config.toml
num_hidden_layers = 15
hidden_size = 256
num_attention_heads = 4
num_key_value_heads = 4
head_dim = 64
intermediate_size = 768
vocab_size = 8192
hidden_act = "geglu"
norm = "layernorm"
norm_place = "pre"
norm_eps = 1e-05
positions = "rope"
rope_theta = 10000.0
rope_fraction = 0.5
qk_norm = false
attn_scale = 0.125
bias = "none"
tie_word_embeddings = false
parallel_block = false
init = "normal"
init_std_qkv = 0.0312
init_std_o = 0.00572
init_std_up = 0.0312
init_std_down = 0.00572
optimizer = "muon_variant"
learning_rate = 0.00893
lr_mult_o = 1.69
beta1 = 0.95
lr_head = 0.00837
max_grad_norm = 2.0
warmup_steps = 200
schedule = "wsd"
decay_fraction = 0.871
decay_shape = "linear"
final_lr_fraction = 0.0
batch_tokens = 131072
max_seq_len = 256
doc_mask = true
train_tokens = 906800000
max_steps = 6919
dataset = "wikipedia_en"
Each number is 50 + 15 x the weight over the matrix's rms, rounded and kept within 0 to 99. Layers, rows and columns count from 0.

# layer 9 MLP up, 768x256, rms 0.141, rows 48-66, columns 0-127
63 68 23 57 62 44 29 60 54 43 61 49 64 61 33 18 52 55 28 55 59 35 52 53 25 71 54 85 25 66 23 43 41 33 30 50 39 27 40 58 16 51 59 60 69 47 49 44 54 42 51 26 39 72 26 46 62 39 58 57 57 78 47 41 36 59 52 65 45 54 28 54 54 46 39 52 40 49 63 57 42 66 44 51 42 52 70 47 65 58 48 60 45 29 38 55 58 52 54 35 59 59 22 71 27 60 63 56 42 21 71 54 44 64 47 44 71 41 70 48 55 41 35 51 66 37 87 38
37 43 59 45 59 49 43 65 77 38 46 46 49 45 41 44 60 48 65 37 57 11 61 45 44 52 33 45 58 53 65 42 78 76 55 08 58 49 38 93 45 79 42 38 43 63 43 49 57 36 39 58 56 41 59 68 73 73 16 82 58 36 60 55 89 46 51 48 49 66 36 55 60 27 65 59 42 33 67 68 55 45 27 53 41 35 44 53 29 35 59 53 22 58 61 37 51 64 45 46 54 35 39 39 54 55 40 44 44 55 38 48 68 55 59 33 35 62 99 32 45 59 58 58 62 54 62 67
41 70 31 43 31 28 33 22 50 41 27 42 68 58 57 66 47 26 35 54 74 55 42 51 62 57 41 72 39 53 75 75 32 39 34 44 31 49 50 78 75 55 49 48 57 44 65 82 57 53 31 26 73 49 30 66 30 45 21 47 49 59 54 46 97 45 54 61 77 29 44 45 54 47 72 57 51 51 58 32 50 27 46 41 56 49 67 72 48 71 35 38 65 48 62 47 42 42 62 39 43 74 71 38 75 43 77 56 37 67 38 42 71 22 57 50 38 72 52 60 51 73 31 59 45 45 23 42
55 33 61 81 41 45 18 24 54 63 30 46 48 61 47 44 59 51 56 55 38 19 77 47 55 55 39 75 56 52 70 64 47 62 50 27 95 79 52 75 52 27 54 66 81 49 50 51 50 56 67 57 38 78 88 54 58 45 35 46 41 56 61 78 50 44 31 11 46 19 44 41 51 37 73 42 58 67 42 48 43 56 55 59 62 56 60 33 91 46 44 39 48 28 43 39 56 43 59 47 63 45 36 78 31 43 34 61 77 60 61 49 37 61 22 62 53 57 14 22 67 22 54 24 45 70 44 46
43 66 62 49 63 69 27 54 59 50 35 56 42 73 35 73 58 29 38 55 43 30 49 50 25 31 72 53 50 66 56 37 35 63 63 41 52 29 38 32 35 22 65 21 40 58 63 42 50 53 52 68 59 56 72 53 38 34 58 49 40 40 32 36 57 50 20 61 38 83 84 52 53 35 35 51 72 27 59 63 47 71 73 40 75 68 63 62 48 27 53 36 73 47 50 41 63 39 53 59 54 47 52 87 21 40 47 35 50 29 40 56 41 21 60 47 67 51 45 35 76 31 66 63 70 66 61 56
34 48 63 54 61 20 36 61 59 25 30 56 62 65 40 50 60 42 61 18 56 43 66 36 48 58 69 33 40 67 48 67 56 44 22 55 49 48 46 54 42 69 68 17 48 64 42 51 45 50 43 66 53 64 74 47 40 18 39 64 46 64 39 49 46 49 27 57 71 41 40 37 40 28 26 54 73 18 45 44 51 79 32 40 24 54 43 75 58 57 74 48 51 62 33 44 43 75 44 31 57 54 50 82 62 30 41 50 52 22 58 51 61 52 40 50 49 43 56 62 30 58 58 31 58 44 74 63
57 64 32 37 63 45 37 56 59 56 40 27 48 61 54 45 27 51 60 63 54 77 72 37 46 36 46 41 38 38 39 38 53 46 26 60 36 68 59 59 50 50 51 75 58 64 76 50 55 51 60 41 36 67 51 44 52 51 35 69 68 71 44 39 41 68 61 48 65 68 63 51 42 36 39 28 48 71 51 42 56 25 45 49 17 72 59 48 57 40 61 25 53 38 35 70 43 32 72 55 59 61 68 18 30 54 31 58 60 33 58 50 50 78 70 70 24 36 28 14 51 43 39 61 42 39 46 63
15 68 48 57 58 66 66 50 65 52 74 53 39 37 54 56 34 54 37 90 30 43 27 35 45 65 46 70 67 60 07 62 50 44 63 48 58 24 48 42 72 47 73 31 16 48 44 40 60 68 55 28 31 54 65 40 37 45 22 49 25 55 41 70 78 46 75 77 52 36 23 57 35 80 70 50 66 50 43 40 46 67 84 44 53 72 52 35 37 39 43 65 24 77 45 45 49 45 73 69 70 19 77 27 41 46 44 76 36 22 51 58 24 44 43 24 46 64 37 40 53 46 31 52 68 53 79 48
62 43 57 64 73 38 31 51 30 52 39 41 65 33 57 29 55 30 45 40 33 41 72 59 52 65 46 47 44 54 67 49 77 49 52 67 54 54 38 49 66 49 57 48 43 32 44 63 59 35 63 23 72 34 75 26 42 48 45 81 50 54 37 52 46 59 26 43 48 55 38 59 15 56 38 65 73 36 44 66 49 62 48 45 42 31 33 52 38 49 64 42 32 76 57 39 72 90 38 64 45 56 48 08 67 51 44 40 50 43 52 69 34 51 69 39 57 54 34 64 31 26 63 29 47 59 66 38
32 41 61 46 37 75 67 29 30 58 74 40 69 63 44 19 36 33 48 31 47 41 47 30 45 43 43 71 40 55 50 33 41 44 77 11 57 47 63 55 33 38 53 48 60 51 61 26 38 75 37 45 65 27 72 76 85 46 80 26 68 51 43 37 42 50 64 58 57 53 41 57 47 38 42 43 55 68 65 52 41 46 57 45 37 21 37 19 62 53 35 63 64 52 43 62 43 39 50 50 68 76 13 71 43 39 64 51 51 20 74 53 45 48 38 48 23 72 82 24 56 57 29 48 68 60 79 55
63 49 33 51 46 38 33 59 35 27 75 41 55 24 58 44 48 77 52 76 38 36 77 24 67 60 50 68 30 35 44 42 39 44 34 69 39 27 46 69 37 40 44 77 63 57 36 41 64 42 86 66 61 33 37 35 55 88 46 67 50 55 49 44 54 58 58 74 35 53 60 38 33 34 58 25 69 31 68 50 91 82 59 35 60 41 50 44 41 40 53 52 64 43 49 66 43 51 64 49 46 62 55 64 57 36 50 43 66 40 50 47 48 74 44 20 62 78 51 33 53 35 37 39 69 51 49 67
48 51 40 60 39 72 52 71 37 40 65 53 59 55 31 51 33 65 25 47 47 41 76 46 41 81 43 39 67 65 50 51 40 39 52 59 56 57 36 42 50 64 52 31 70 48 43 24 58 81 44 55 32 38 46 57 21 40 54 50 47 65 54 29 53 40 60 64 49 67 68 37 59 60 74 18 48 39 41 45 55 37 43 47 56 44 43 50 43 60 54 61 49 44 41 79 27 46 53 43 55 59 60 48 67 45 57 69 48 53 69 27 49 54 46 52 62 48 60 47 56 40 24 58 43 50 55 52
72 43 49 61 43 54 48 42 46 59 37 57 67 45 45 58 27 69 29 47 40 59 42 35 33 41 39 54 81 57 52 59 45 26 49 32 31 30 50 35 38 39 79 60 51 48 51 60 60 76 33 31 68 62 64 67 47 50 53 35 47 80 55 62 84 16 38 38 68 61 54 25 50 46 26 75 70 61 51 59 38 63 34 54 31 78 56 66 29 35 40 62 54 39 43 49 27 69 45 26 51 47 33 55 13 65 46 22 68 49 39 46 29 56 62 39 54 55 46 54 63 41 61 69 47 53 58 66
42 53 28 33 45 53 43 64 29 62 39 59 42 60 58 46 72 56 44 43 51 36 56 19 46 34 40 10 57 28 60 53 37 77 43 61 55 49 84 58 46 54 47 48 20 57 74 63 36 59 57 41 39 40 67 26 47 59 52 59 49 51 56 67 75 64 39 15 55 39 68 54 35 39 45 55 58 48 52 74 62 55 47 48 43 45 35 47 57 42 45 66 30 59 53 50 49 61 44 50 69 54 39 68 51 59 74 40 66 81 68 49 29 14 50 71 41 30 30 64 40 57 41 30 50 85 65 50
19 50 56 49 30 20 57 28 44 46 52 64 76 59 45 45 47 26 46 59 44 36 69 41 58 58 51 42 71 64 52 57 47 19 39 45 45 87 65 30 80 72 13 32 45 47 73 27 61 54 26 33 65 29 61 78 35 30 46 24 70 28 29 37 61 21 48 44 55 54 33 10 46 65 75 79 39 54 47 28 66 62 27 41 58 55 82 32 60 58 52 30 36 36 55 32 69 36 41 43 53 67 54 53 72 59 30 48 60 47 39 39 44 52 46 54 66 41 46 46 46 31 39 57 61 39 31 57
69 82 65 53 57 29 49 56 44 26 45 51 41 46 41 51 55 57 60 33 32 34 41 33 53 48 59 57 64 33 53 92 26 71 37 44 63 34 42 56 24 69 64 59 45 82 49 28 47 78 48 29 52 72 51 43 49 34 64 45 58 37 59 32 40 27 42 38 28 46 46 53 69 59 44 34 53 28 40 48 47 36 70 39 40 72 61 39 56 59 35 51 59 33 42 30 55 55 44 68 66 52 47 44 53 57 55 59 53 53 53 61 51 30 54 90 67 68 63 44 42 39 54 66 48 61 45 41
41 66 40 57 52 63 55 37 73 50 62 39 51 27 55 58 35 43 46 24 44 67 42 54 30 57 45 62 30 46 40 30 79 42 30 44 28 79 50 43 52 47 62 57 52 55 58 39 51 21 43 32 40 82 47 52 19 48 38 42 45 39 62 57 62 42 79 56 61 44 36 33 39 16 24 27 34 28 20 35 64 53 66 25 34 41 72 45 43 36 64 70 43 52 37 32 47 53 49 66 41 45 49 45 65 67 43 56 49 23 52 50 49 88 27 50 64 53 48 53 69 57 49 71 44 61 52 65
72 59 48 36 52 59 48 45 58 60 38 41 71 53 72 39 35 48 41 52 55 87 61 45 37 44 36 46 40 49 36 40 56 51 67 57 28 58 47 66 67 55 59 30 67 57 60 71 53 46 33 25 40 45 45 53 45 60 62 29 27 60 66 41 49 41 40 57 81 49 60 66 69 47 65 37 57 68 38 38 50 56 78 41 38 48 56 58 31 60 72 54 35 51 63 34 51 37 45 53 35 36 50 33 26 41 37 39 48 44 55 25 31 56 56 67 45 26 56 64 57 73 51 42 46 64 62 34
34 53 49 54 25 54 48 30 35 32 58 55 41 55 42 61 82 30 22 45 41 70 55 67 11 61 94 51 43 24 44 39 50 63 59 34 25 39 53 54 48 55 65 75 34 85 33 26 62 49 54 54 38 30 17 38 58 54 40 67 52 32 38 70 69 00 47 36 50 61 35 34 68 56 71 35 48 39 55 52 50 51 41 70 62 60 38 62 56 62 67 57 34 48 59 47 52 52 59 60 34 75 31 51 74 14 50 62 48 48 18 85 47 48 76 17 63 30 38 61 61 47 51 65 38 44 51 49
# layer 9 MLP down (transposed), 768x256, rms 0.077, rows 48-65, columns 0-127
20 40 62 50 27 48 67 57 50 50 67 52 47 50 73 51 53 36 57 23 43 72 49 38 45 48 57 47 49 54 49 47 77 46 37 43 64 56 56 17 57 59 52 70 51 50 70 43 65 44 63 61 38 33 59 47 75 27 28 36 58 13 60 65 28 51 60 39 82 59 20 51 77 67 59 39 53 37 58 45 53 55 43 23 41 30 37 55 22 38 72 69 31 66 90 56 49 65 41 41 45 22 38 48 65 46 55 44 54 60 31 27 56 33 56 75 49 36 41 73 61 48 52 42 77 55 60 41
72 36 55 40 53 53 24 67 50 35 34 64 55 51 38 50 92 46 55 21 47 99 35 40 36 38 40 59 40 53 71 63 43 75 36 39 36 61 39 32 57 59 63 75 54 44 37 65 55 34 59 21 38 67 48 45 63 47 60 22 48 43 64 53 46 67 64 39 47 57 36 76 71 41 62 66 27 42 47 39 53 42 53 41 65 53 23 45 48 70 51 71 45 40 31 42 38 49 46 58 57 39 59 61 65 60 51 42 53 40 36 44 52 60 51 59 65 47 33 57 60 63 51 40 55 44 70 25
29 51 26 48 65 40 54 41 43 39 59 36 52 12 81 50 73 48 44 33 85 34 38 38 47 55 66 54 30 78 20 64 15 45 73 43 42 71 55 33 62 14 27 39 70 59 64 66 41 26 60 48 58 55 65 62 31 53 44 38 17 60 26 55 59 74 57 43 54 31 39 61 29 57 54 70 43 57 67 52 58 40 62 61 56 43 47 38 50 57 46 65 48 39 62 49 29 38 34 76 76 47 25 59 76 60 48 32 64 25 24 21 71 35 42 42 70 66 63 53 49 37 53 43 69 44 24 39
41 50 67 47 26 57 47 64 52 69 70 57 63 41 48 57 72 68 44 55 55 72 51 84 15 53 50 43 65 36 46 44 42 63 39 56 52 32 43 58 57 39 42 70 46 22 62 65 29 69 34 58 67 52 55 53 48 36 53 48 33 62 32 51 44 33 31 42 39 32 00 33 23 69 37 54 61 52 46 34 61 72 55 75 29 81 62 67 61 43 34 54 34 23 60 37 43 41 46 52 21 42 46 60 61 61 51 21 72 78 56 35 71 51 60 66 40 64 46 52 35 32 49 47 46 43 74 25
41 56 42 61 53 35 70 39 62 49 58 52 49 54 77 43 61 64 71 43 67 89 76 40 21 50 64 67 34 55 59 27 44 48 39 57 42 73 51 37 46 51 39 50 66 45 68 57 55 44 18 45 42 37 61 55 53 34 71 37 35 35 65 09 58 68 31 45 69 59 25 53 60 69 57 55 41 55 30 30 45 35 56 41 65 56 43 26 43 55 50 61 79 76 44 47 56 44 46 45 37 53 22 40 36 35 65 53 53 56 44 41 30 49 61 57 56 54 70 64 56 33 22 41 26 44 58 49
41 50 40 53 58 48 64 50 85 58 07 46 30 24 46 65 39 41 32 74 48 65 75 44 67 73 40 47 63 33 52 44 82 55 66 42 61 82 57 40 32 73 40 48 47 39 51 64 32 20 11 49 33 58 33 67 24 77 36 41 57 48 31 45 34 71 52 32 23 40 16 67 31 57 63 40 17 50 41 61 81 55 52 34 77 79 62 34 33 43 33 50 66 54 66 44 61 65 52 53 59 37 46 49 33 22 31 39 73 35 67 26 62 60 58 83 59 37 47 91 59 65 89 45 43 44 46 46
83 51 41 56 59 30 21 44 34 68 82 46 37 57 64 62 41 71 52 79 48 62 41 26 54 23 42 44 29 53 68 40 48 58 43 54 52 32 53 46 46 17 48 47 75 47 51 43 22 43 45 28 57 54 36 38 70 24 46 32 22 36 56 43 74 40 66 40 49 69 49 41 75 42 55 50 44 48 61 60 37 60 77 37 72 60 23 53 56 83 57 27 54 64 66 20 33 63 67 43 43 48 37 55 74 59 62 50 62 63 42 73 67 73 38 65 47 49 43 69 42 52 48 65 33 54 47 49
48 41 33 32 52 67 58 49 42 38 80 43 42 49 74 66 47 53 37 68 48 21 59 46 39 47 54 30 36 68 43 79 44 35 51 30 55 48 52 85 72 65 60 54 30 45 57 48 73 70 67 34 22 60 48 35 38 32 38 83 57 36 34 39 42 60 41 07 47 39 70 52 61 64 75 50 53 48 56 47 41 75 42 54 56 62 84 55 31 71 46 49 41 39 61 51 40 15 45 99 63 30 56 61 40 39 47 73 40 44 44 48 50 45 56 46 46 24 49 70 45 37 63 41 34 51 40 65
31 32 23 59 28 75 63 75 41 56 25 57 22 51 67 47 60 34 67 51 38 09 67 61 56 55 67 67 42 33 58 25 62 56 39 42 53 59 69 63 63 66 60 34 62 53 54 43 53 53 28 47 27 42 40 70 65 31 43 26 38 39 76 45 56 42 44 64 45 59 31 37 54 54 55 49 40 39 59 52 64 50 51 66 78 73 57 52 26 43 38 57 70 35 74 53 44 38 56 46 67 60 49 56 23 44 59 48 52 91 11 57 60 61 36 46 51 47 49 41 24 71 62 74 44 34 15 61
14 33 59 69 62 62 59 44 42 45 60 72 75 56 25 58 32 64 50 65 42 29 53 44 58 67 64 53 70 55 28 60 31 52 40 48 51 47 64 66 49 30 39 35 28 54 39 55 50 44 29 76 33 55 62 64 44 60 49 29 54 40 43 34 46 60 28 54 33 56 07 71 56 41 59 32 48 64 26 26 20 59 78 35 46 48 73 38 65 24 36 35 68 75 68 60 43 45 68 67 59 68 57 48 25 45 20 61 46 28 31 46 34 42 34 47 52 47 48 58 34 53 48 45 27 62 44 29
47 27 67 51 68 54 45 73 38 55 61 34 33 59 42 31 53 43 44 51 46 63 64 53 66 43 23 43 44 58 41 55 54 45 57 69 60 50 58 28 40 28 46 52 69 58 63 49 56 89 65 34 68 52 39 61 52 51 69 54 37 46 22 42 33 49 53 29 48 45 15 50 67 56 52 48 41 45 44 59 75 54 63 84 65 49 32 75 36 41 09 65 37 40 50 34 49 72 55 48 35 52 55 60 66 47 54 41 42 78 44 36 77 38 58 34 51 57 47 69 56 92 36 49 49 44 20 65
67 70 55 49 42 66 46 55 67 68 13 42 39 42 66 38 37 79 55 67 23 60 57 39 56 46 69 64 52 39 52 65 55 52 42 52 71 47 54 67 52 44 79 74 45 51 78 40 42 25 61 56 68 45 62 62 54 57 58 45 47 49 45 38 36 55 24 25 54 49 55 55 40 47 23 48 53 71 40 45 50 32 45 50 52 50 40 14 35 50 41 41 51 75 49 22 48 40 27 45 58 23 39 47 51 59 50 39 54 31 30 71 47 58 52 48 48 50 38 59 63 50 54 32 46 48 31 63
41 47 52 41 46 48 60 73 92 51 71 75 80 81 82 48 50 67 57 74 74 50 73 60 59 50 62 51 32 52 54 38 45 05 53 31 54 70 74 32 41 43 52 53 63 48 63 35 51 75 26 33 37 35 46 55 53 58 48 55 28 70 36 41 33 61 41 54 30 34 54 44 38 36 60 30 45 66 56 52 18 57 87 43 52 40 70 47 36 62 73 54 53 72 59 23 47 37 86 50 31 49 65 39 49 50 44 45 39 57 70 75 48 18 70 36 29 74 32 52 61 40 44 34 85 43 39 48
57 33 49 46 46 60 43 65 65 46 62 77 45 50 56 57 45 64 56 29 64 13 56 73 60 52 50 56 56 49 62 36 70 41 64 60 24 29 64 44 56 64 43 14 45 26 42 50 59 54 43 72 47 62 63 58 67 27 42 43 44 35 52 52 38 52 07 48 28 44 61 46 66 48 41 51 48 32 39 71 55 36 44 53 57 72 42 32 71 33 35 38 44 75 85 44 51 31 64 54 40 40 40 46 58 62 51 36 49 70 19 62 40 24 50 26 46 59 44 55 57 66 70 47 62 61 53 44
48 45 57 65 69 26 22 59 43 89 56 43 35 45 51 56 52 32 34 47 61 57 43 41 49 67 40 43 55 52 46 74 45 37 63 38 44 34 54 92 24 17 50 43 51 83 39 60 58 61 42 58 64 48 52 55 66 46 39 57 62 59 64 59 32 47 64 54 66 74 46 51 32 80 51 46 52 37 47 44 32 71 43 63 46 41 30 74 19 40 31 50 65 38 65 53 55 71 16 67 29 43 43 33 34 53 68 46 50 59 63 64 42 20 78 21 65 36 54 60 47 36 38 41 63 66 54 57
35 58 57 40 65 72 40 54 49 72 28 50 29 38 61 52 64 41 38 58 68 99 43 66 31 52 34 43 48 51 30 32 61 44 57 44 62 24 59 54 39 68 48 17 68 34 56 30 49 47 27 69 51 64 48 41 49 79 49 39 47 68 19 74 64 68 68 49 85 55 52 40 31 57 43 54 59 62 36 51 31 40 51 47 57 38 26 58 51 52 17 47 38 44 71 44 33 48 47 58 34 45 49 41 77 54 67 39 06 63 30 34 60 31 52 52 51 31 70 55 51 69 72 39 50 52 28 32
69 40 65 48 62 52 40 68 36 39 51 76 61 58 47 65 50 58 74 60 44 78 62 59 49 35 44 36 49 68 42 52 58 03 49 57 52 49 40 34 43 54 37 58 63 60 62 65 59 54 44 58 64 38 47 48 36 48 49 51 48 43 50 47 44 47 29 63 42 73 52 47 45 25 67 75 37 57 59 43 32 35 40 79 43 76 39 50 61 25 50 31 50 64 60 57 42 36 10 53 54 67 46 51 48 62 31 35 49 70 51 50 67 38 67 45 44 37 32 43 56 70 62 50 45 74 68 69
75 47 40 70 44 34 51 20 45 40 39 57 45 71 66 65 53 43 60 59 59 43 40 77 66 26 51 43 56 45 30 85 15 58 46 37 63 40 21 29 49 36 42 60 49 76 44 58 59 52 55 67 47 53 49 29 72 41 31 46 47 55 34 34 28 58 46 43 32 67 67 45 62 54 37 42 46 65 63 37 60 54 47 46 59 35 59 52 45 46 62 51 27 23 36 39 51 53 39 62 64 52 56 66 31 59 49 47 55 28 53 47 57 59 53 33 42 31 70 44 17 26 61 67 32 63 34 48
# layer 9 MLP gate, 768x256, rms 0.13, rows 49-66, columns 0-127
31 69 47 46 62 47 49 54 54 57 53 44 41 42 28 26 23 54 67 56 54 49 63 28 74 52 55 56 42 60 33 28 30 57 31 60 55 48 15 11 44 60 86 48 65 53 46 55 52 48 41 57 54 55 50 53 46 26 48 17 34 51 51 52 39 25 40 45 75 51 28 59 55 45 36 35 47 54 57 49 63 46 78 33 67 53 63 48 54 46 64 51 43 32 52 32 65 69 37 55 65 59 47 33 52 46 47 66 71 51 53 73 83 40 56 53 55 65 16 67 62 48 44 41 42 49 59 30
27 60 30 65 26 38 21 60 76 28 79 26 45 25 66 33 57 71 48 67 70 82 47 40 86 67 29 49 40 37 57 70 48 45 35 41 56 11 41 64 52 57 61 45 48 35 56 62 38 56 59 45 43 45 35 36 78 77 70 38 68 56 48 63 38 12 24 53 54 39 49 51 64 43 44 39 53 61 55 38 68 65 40 54 70 36 33 47 44 36 51 58 51 30 77 29 33 40 35 55 74 25 57 47 47 54 49 56 61 33 45 44 37 25 30 48 45 41 41 74 16 33 35 61 51 61 45 50
57 40 43 51 69 68 67 44 61 37 34 68 76 39 38 50 30 66 22 47 74 63 34 59 42 47 67 54 44 59 58 53 49 53 20 53 50 72 32 63 15 49 45 38 44 39 57 48 40 48 66 39 46 53 64 30 43 67 59 40 61 37 42 47 74 49 32 71 62 47 63 46 46 54 48 42 64 69 51 42 59 57 13 47 47 43 39 33 42 44 19 32 44 73 86 51 50 58 48 68 47 28 61 35 58 52 21 52 57 58 48 30 65 74 36 68 52 39 74 61 73 44 63 43 62 32 21 70
29 35 62 43 55 77 53 40 70 55 50 54 37 46 55 51 31 69 66 44 65 69 14 39 44 51 53 50 45 43 34 66 52 65 65 54 68 62 47 66 75 22 46 58 30 44 46 70 41 59 55 28 49 44 39 62 54 49 47 63 50 38 49 12 66 36 28 49 57 21 11 40 48 23 50 52 65 62 84 65 39 43 71 62 34 63 37 54 25 42 70 61 55 28 47 42 26 37 63 57 43 48 52 81 50 71 40 53 51 67 69 33 56 63 40 09 62 52 57 58 61 28 38 56 25 40 67 65
38 51 87 50 42 63 54 58 34 18 40 27 29 47 37 61 70 48 63 62 55 61 22 80 64 25 66 55 46 87 21 52 51 49 52 63 53 77 30 68 32 44 40 74 51 48 55 52 31 49 87 42 30 50 62 38 54 67 50 44 42 65 59 36 57 28 65 42 49 63 68 42 61 36 49 66 47 48 47 53 27 38 27 66 65 59 48 61 37 74 48 54 21 60 65 57 39 64 68 57 11 56 40 50 76 60 39 61 45 23 50 67 34 49 57 37 77 57 60 59 53 41 46 56 65 66 22 44
78 54 43 60 76 56 51 60 45 55 16 65 44 47 62 22 48 59 37 61 46 47 74 60 69 65 44 61 36 65 49 49 19 68 35 46 55 34 27 36 78 64 56 48 48 42 81 52 46 69 63 26 47 40 47 94 72 47 45 74 51 39 58 55 49 45 82 54 12 50 63 44 59 52 42 30 47 44 45 48 42 81 39 40 34 40 52 56 58 47 56 65 36 48 41 60 46 48 51 68 33 56 37 45 68 76 74 29 51 44 73 30 49 49 50 47 56 49 29 39 71 71 45 57 47 41 31 39
11 38 74 54 30 50 59 59 77 25 29 67 13 41 48 30 68 72 58 71 48 24 48 50 74 52 48 49 33 57 71 38 49 62 43 26 69 53 36 50 49 29 71 35 33 44 73 38 52 62 62 49 52 62 85 47 65 36 46 14 66 47 58 37 39 35 41 60 58 35 51 62 21 33 55 41 27 44 21 40 29 40 69 34 79 56 60 55 25 22 44 38 66 53 55 64 40 49 73 59 49 42 57 73 51 57 57 61 62 66 47 62 53 66 37 27 39 80 71 50 71 31 33 61 61 55 52 51
70 65 25 71 51 48 78 45 61 48 51 44 48 57 51 61 49 64 29 45 64 58 26 32 22 48 70 48 58 62 31 84 57 41 49 48 60 25 60 50 71 26 41 68 74 53 59 36 49 48 81 53 49 53 34 60 54 87 67 40 43 25 62 69 42 65 27 12 60 39 40 62 42 56 60 32 42 34 55 45 45 57 47 67 31 62 40 60 55 56 62 73 38 45 43 28 24 52 37 47 27 42 57 31 25 38 62 33 52 52 40 45 60 18 67 42 45 26 52 51 36 22 40 64 56 60 82 36
20 26 35 65 36 76 55 72 33 56 70 22 28 26 41 30 64 27 57 10 34 56 60 68 61 36 62 58 31 62 71 30 50 55 57 49 59 50 31 35 53 43 41 41 56 51 36 30 53 52 38 51 65 66 31 49 26 51 51 51 54 55 39 62 44 82 58 49 48 38 61 67 62 69 51 48 64 71 41 70 41 61 68 71 56 43 53 61 64 49 73 49 38 56 11 41 49 53 65 42 35 50 30 31 77 49 88 45 41 48 34 31 51 70 51 31 55 67 43 66 46 59 65 66 61 40 82 19
68 67 62 69 44 66 62 49 71 48 40 40 29 50 64 42 70 58 49 47 41 79 55 53 23 56 50 49 23 43 34 70 43 33 27 31 35 72 29 40 70 33 30 54 60 77 45 46 67 51 60 50 46 49 62 78 76 22 41 52 35 50 73 51 46 63 48 62 50 32 26 40 42 54 36 46 66 33 67 67 73 51 48 49 60 27 64 63 37 51 54 40 46 60 63 48 42 59 49 47 64 76 30 57 46 52 44 25 67 30 59 57 48 67 34 42 45 61 44 29 36 62 34 68 37 72 27 39
56 34 38 66 59 66 62 64 45 37 47 45 64 43 51 35 35 42 50 62 64 54 43 28 36 30 49 24 48 47 75 41 38 67 46 48 65 46 45 58 28 55 37 40 36 42 74 34 51 63 66 43 66 53 55 65 74 40 55 63 55 30 44 61 54 48 40 49 50 33 47 42 62 54 52 56 55 15 40 44 69 40 66 43 53 57 30 41 38 36 44 50 48 42 43 63 58 57 51 64 67 36 39 52 39 46 43 28 41 46 47 58 50 67 42 63 45 47 50 64 52 42 23 54 35 68 24 60
45 31 71 60 31 32 71 34 48 45 66 57 72 72 59 40 38 81 29 73 53 56 39 39 80 31 63 57 66 38 30 23 62 73 44 52 54 52 53 33 47 55 43 57 30 66 43 66 23 58 09 17 44 70 69 36 31 24 69 27 61 80 33 60 61 30 67 57 34 51 55 50 34 26 67 61 45 64 51 43 32 51 45 46 75 36 55 30 14 48 71 52 48 17 45 42 58 51 42 43 51 47 90 17 80 43 39 50 52 10 49 28 46 43 55 29 64 42 62 49 51 56 59 58 41 38 55 47
35 31 04 54 65 79 50 50 73 55 61 43 01 43 72 34 21 85 56 60 48 29 57 40 27 66 59 48 29 38 51 52 45 50 53 63 41 39 48 48 50 54 34 38 38 41 48 59 48 45 59 55 30 58 60 29 38 48 55 31 28 55 64 51 58 46 49 40 45 75 56 51 29 50 27 34 50 71 37 54 51 64 72 60 11 43 60 27 51 58 43 60 41 54 45 52 47 27 93 85 40 46 43 65 49 22 60 48 45 38 41 64 40 53 64 49 57 48 54 59 59 55 46 30 78 70 40 47
55 54 50 63 56 35 46 54 22 36 42 51 50 19 11 57 38 26 47 39 55 44 69 37 52 80 26 52 45 60 60 40 83 80 18 38 32 46 21 71 33 43 63 68 53 51 74 37 58 45 48 30 70 34 65 14 25 36 46 27 62 57 89 58 50 69 65 58 48 57 46 73 33 39 66 34 55 46 63 56 31 53 23 67 35 28 70 65 84 52 16 17 42 49 51 52 56 59 37 24 45 57 43 54 63 39 56 33 65 63 68 54 34 47 57 40 70 49 65 61 71 33 64 40 56 52 45 31
40 79 56 52 70 81 65 57 59 75 39 31 46 44 52 46 56 62 25 67 57 53 52 97 65 37 37 67 54 40 56 50 49 79 35 62 20 51 25 51 69 71 20 32 52 55 51 45 52 55 51 42 47 42 29 06 50 45 40 62 34 63 42 50 42 44 52 47 63 45 25 44 07 50 72 58 54 56 67 40 69 41 64 34 48 66 50 61 55 37 84 45 77 39 56 35 32 44 69 38 42 68 42 61 45 49 55 71 55 78 31 39 67 58 50 46 29 51 18 38 34 61 40 29 50 60 61 53
40 50 37 45 52 33 35 46 62 43 50 63 68 70 53 56 15 59 68 60 62 62 56 46 93 38 49 87 62 79 21 53 52 50 47 33 35 36 31 60 69 49 40 42 33 50 62 58 49 62 47 22 24 39 47 54 42 46 45 28 70 48 54 69 42 61 47 28 49 61 71 56 66 39 66 69 79 61 59 29 60 59 43 60 56 68 55 54 44 71 59 53 79 56 43 24 61 43 33 49 43 47 67 40 37 60 79 44 69 61 64 47 38 56 62 59 33 49 67 39 56 45 55 30 52 38 49 40
76 24 56 36 56 66 59 48 25 46 42 65 45 40 86 59 33 40 72 60 46 23 40 40 26 66 41 03 35 70 54 44 69 63 30 44 42 66 49 76 51 54 09 51 47 40 54 68 46 59 47 46 81 54 59 52 74 69 64 41 24 67 55 48 54 66 47 41 35 66 42 66 44 57 56 48 62 57 77 73 51 70 51 73 44 45 29 55 56 50 35 44 56 29 66 44 59 55 46 38 29 63 57 62 56 42 62 29 39 40 59 71 61 40 21 51 49 45 54 46 66 47 66 57 63 36 42 60
26 47 51 62 50 82 66 23 51 23 42 34 43 50 41 21 14 44 30 67 66 20 34 56 17 49 58 77 49 57 18 39 38 36 61 39 72 73 56 47 38 21 46 53 69 52 54 62 39 44 35 42 44 40 18 52 50 57 29 49 56 50 43 38 50 60 64 47 75 64 27 56 65 30 31 60 42 83 55 41 53 37 58 44 43 58 52 37 34 52 46 64 50 22 56 27 69 43 61 61 74 80 38 76 57 59 83 67 56 42 31 30 70 79 77 55 56 75 57 62 77 47 34 44 76 76 56 43